Weights of a small transformer language model.
Architecture: value embeddings, a smear gate, capped logits.
Each number is 500 + 25 x the weight over its row's rms, rounded and kept within 0 to 999. Layers, rows and columns count from 0. Numbers have three digits each. The size before them is the row's rms in percent of the matrix's.

# layer 5 attention query, 512x512, rms 0.185, rows 471-511, columns 320-383
091:471504492535519485489514525470521519509499443483465480520509513488529510508479472524496511515490478482494494511486489496522523454534496499478538505505513528480524520493456481527465460481468494
098:527514515518505495525497544515507541541532477569513498526466480479503488503547489469533494510533483515498501522478497551487517486515557466552502490527479489494483491452491524518492453474427519
101:514494492506477478473503498501524524475475482482456518462465488501535494496488507526536496509457478465435500482487537451486500568471477516471471517522481551470516466482533473477513552492540452
109:497531504468520518454510498537503484483516497512497497473531540534500482475505464482476486546492489484480466461507516505539465470467460498530499537474493459492459462462488507448544463519472513
095:500499488520490491439484496499535479482497478513457501508468519460523500491521502490536487529495485485482495508516496496536533522475494496513527511529473487523482527493518485511508489516542544
099:500520506496490510498525495480494503550473492472509476450493533474517488517533467498600488476498497527452492514484478501521459491533497525485480508463521457481443492504483511532496491504481519
101:468512526470529518490440486479532541465462505467504530549499444480508477497508502511500545434480553524462471501489488496509524503487481489521469525485532513450522457478485495494479480452518500
102:543478488487521555452506498493497539517503524496469486429508488481457516526529500484499522503531529514495538469504516525514439517530466493506442528450522523449473502465504491531452480468477493
111:520512507456511502505537464467488452498505472515494489493481491512513489459495509456482483468524495509550469503528489498513514481514517496490529482484451478521537492475504527478461482499488531
115:501487438464448510521459462515508563479522474500526482505483530493497465491487500481489518484523546492508496477496512468496496484514491477482510400428479456480486514523471508484473486439493492
116:529488511503507511448467504508482488556551497479482477503529490454545512491483488522529529513481523522517503498442507499505468495476480474515472488523488521528491560528506484461480524479568530
121:510498482506480482530526483515481531476500542494519521518442506544455525470491442501508476550511496511515494540490561482487492488510465525482475508528469515504442481462525467470519499495484516
116:480522486456513471510499527523519477482518483527502492516481505486509472499491495463498522479499551496515513540474485487495488469494546500509510480471484521480539521493487516502491484500523517
126:493482484467513537518499477497532512502515518522496488486522502539524511513503512534482471471461512514516524458522482472526504461485497529462553477480506545488478509520487469503511509455462489
114:507539477494514516547487488496487495512531502488506487468499488460498487499478533426517510492505537467495472533476546486453520517491460457453478508509493493518502503499526510469538505494469499
120:582528507525521474481530500536482522463501520534522533501501441519545531534536511475514513526488478492479558488512513479495481437532486485518492476483489503490533492531497494497486489515535519
123:515544456514522490529512476511528516520482493525471524469496516480477476498514484520529528512500455507504510552529512477478534507512488516520494504511470501527516542449463506516461511540510471
122:474524544475482505465555494495489466522502533500505481490508476503498508493460504520488488558483470535507509490503527513476466527521475555492539479532482544497547521480510552530507463516469514
120:518479513539529496468473539512521479458458477466463488466493464512528502441454490524525504506464514472512516486477497524493496501547484501495459503496498481487525485479488490534501472529509490
119:490515503510473523499516515500503507505533504542495527525538547475480513514474521508492485499474508506519497556490482457531508535528479523478513470442488479506505475487538500491480454507512481
118:515497521485519486498490539479481515528512461497475505535504489482518541548497439512509468488471474535487461499506543454460488457475543458544531506498464523483566451522515475496479514503483476
117:468492523481542479501492509499506501490517513541498526453488476457462523505479513537498470492480502505457505516553546475505515539491512488525475477560505498492533476497484469491497573487478538
120:487473525477469503500519534463529514507458470491449492541485507504467548502504479493451455513516500529496493479515496499465494522537474502485520527496494506533549539529523500526527512533484472
116:483478525518524489490518506513469531465508478457507508498514473514506502497547530466537479473463492455459511541480488503504503466436489471492469465478567498529477519488485462481481455495495519
118:496468534513537523455505513458494450497489502507518518464530458536518517463488500532498472477523509514512472491515500534483559514564494478537483539461463465471500479505484538517482517493490466
122:520512539535506504490525485497480515484488461503510474471483451498511531502493509511496507519509525474496492493483489457514490507518523518494519491470504481516480466496493498428530490526519491
120:485510529497541489471510521505532568475524505495528502457466498491512504529495536518518499495441491516521482460517529468466507490495494545505490512478517512500473504495503504528466490485488550
122:487497476475492489478491532480475489505493486480532546459486514487493483488481506515486515541485499502507493491496488484499481485468528493517481533505467469508505512470505504464524535514534494
122:507494501514493513499487528537512559494517496492522508507460489475471468484474528498497525522503496507442501475518468465491456482517492467537467506502508522482502483477492489510490515518503545
121:489507451494440534508478544504487497481487493510537519509464474493480510495502541514490447483509545487507486527531498494459478525442506480466474478450495475505489487501496503525529483474458528
116:481503491486470497506508495493506535540490484519515552511506482492473531452496492517448501489529445543513483562488538548491499504499496536513480509493476472511491509522493528523564528507519479
119:485514501491500457524473471514488536456514503466497517464531532515515471486478498480470544458477512492502513466537487495504468463493531530464485475479480517533526484450489529510507509502521523
117:493501505467572508512474482500544495477513463494525540519450488463485516462473514475442525461525490486490505524516513528517496495486501506521494458511509489481536464522481500507504505540485507
111:502499506514531506562479497536502477530472491501546510510493474511534478522518492517465459516501465511486530473514496509492495488458528527515530500518482506477494487521495536498515482465496514
115:545513494564529478504498475452483463456529480527472515518460506516490515493539489498476468519479480478533465558499498477480501520490505477510513521508528465492500496541506492525457494521539516
124:481524513481493501538512514532499510461489503487490464451557534491530488474501497533536477499478497473435472500465515513466509502540484494501493512527505482458503498526495512523512491541523557
117:479497468507493466479509486552504503472487501529483533466496497535499500482567490495552500498513447485504476498504514518529496510497537485528459496511468503540461517472476490488520523518496519
119:515523468483530525486538529501523459516519506474498518459508483525443486526534429504512493498515503499457552464486549512508500515498547509542497528560491501513485511489440474512508520504458496
119:518484449492544523497474514454520454500485474522458477500466497452468509490513497500513468521510545532484513452522483520554511538517460528567493519524511471487530491488482520463496491488505508
119:540458527500473508501478495488536534464490507532445476504454502534466505539524503509523487478483466513500544456503503467527510516551465508502510531524442475516477488514488518523501504559483517
118:469509504465475444495539480491507514453498511514476536490513421564521475538523477542505533465519478446472514487496451493482515496517504461489483518501466496483523486489526461438507504503518461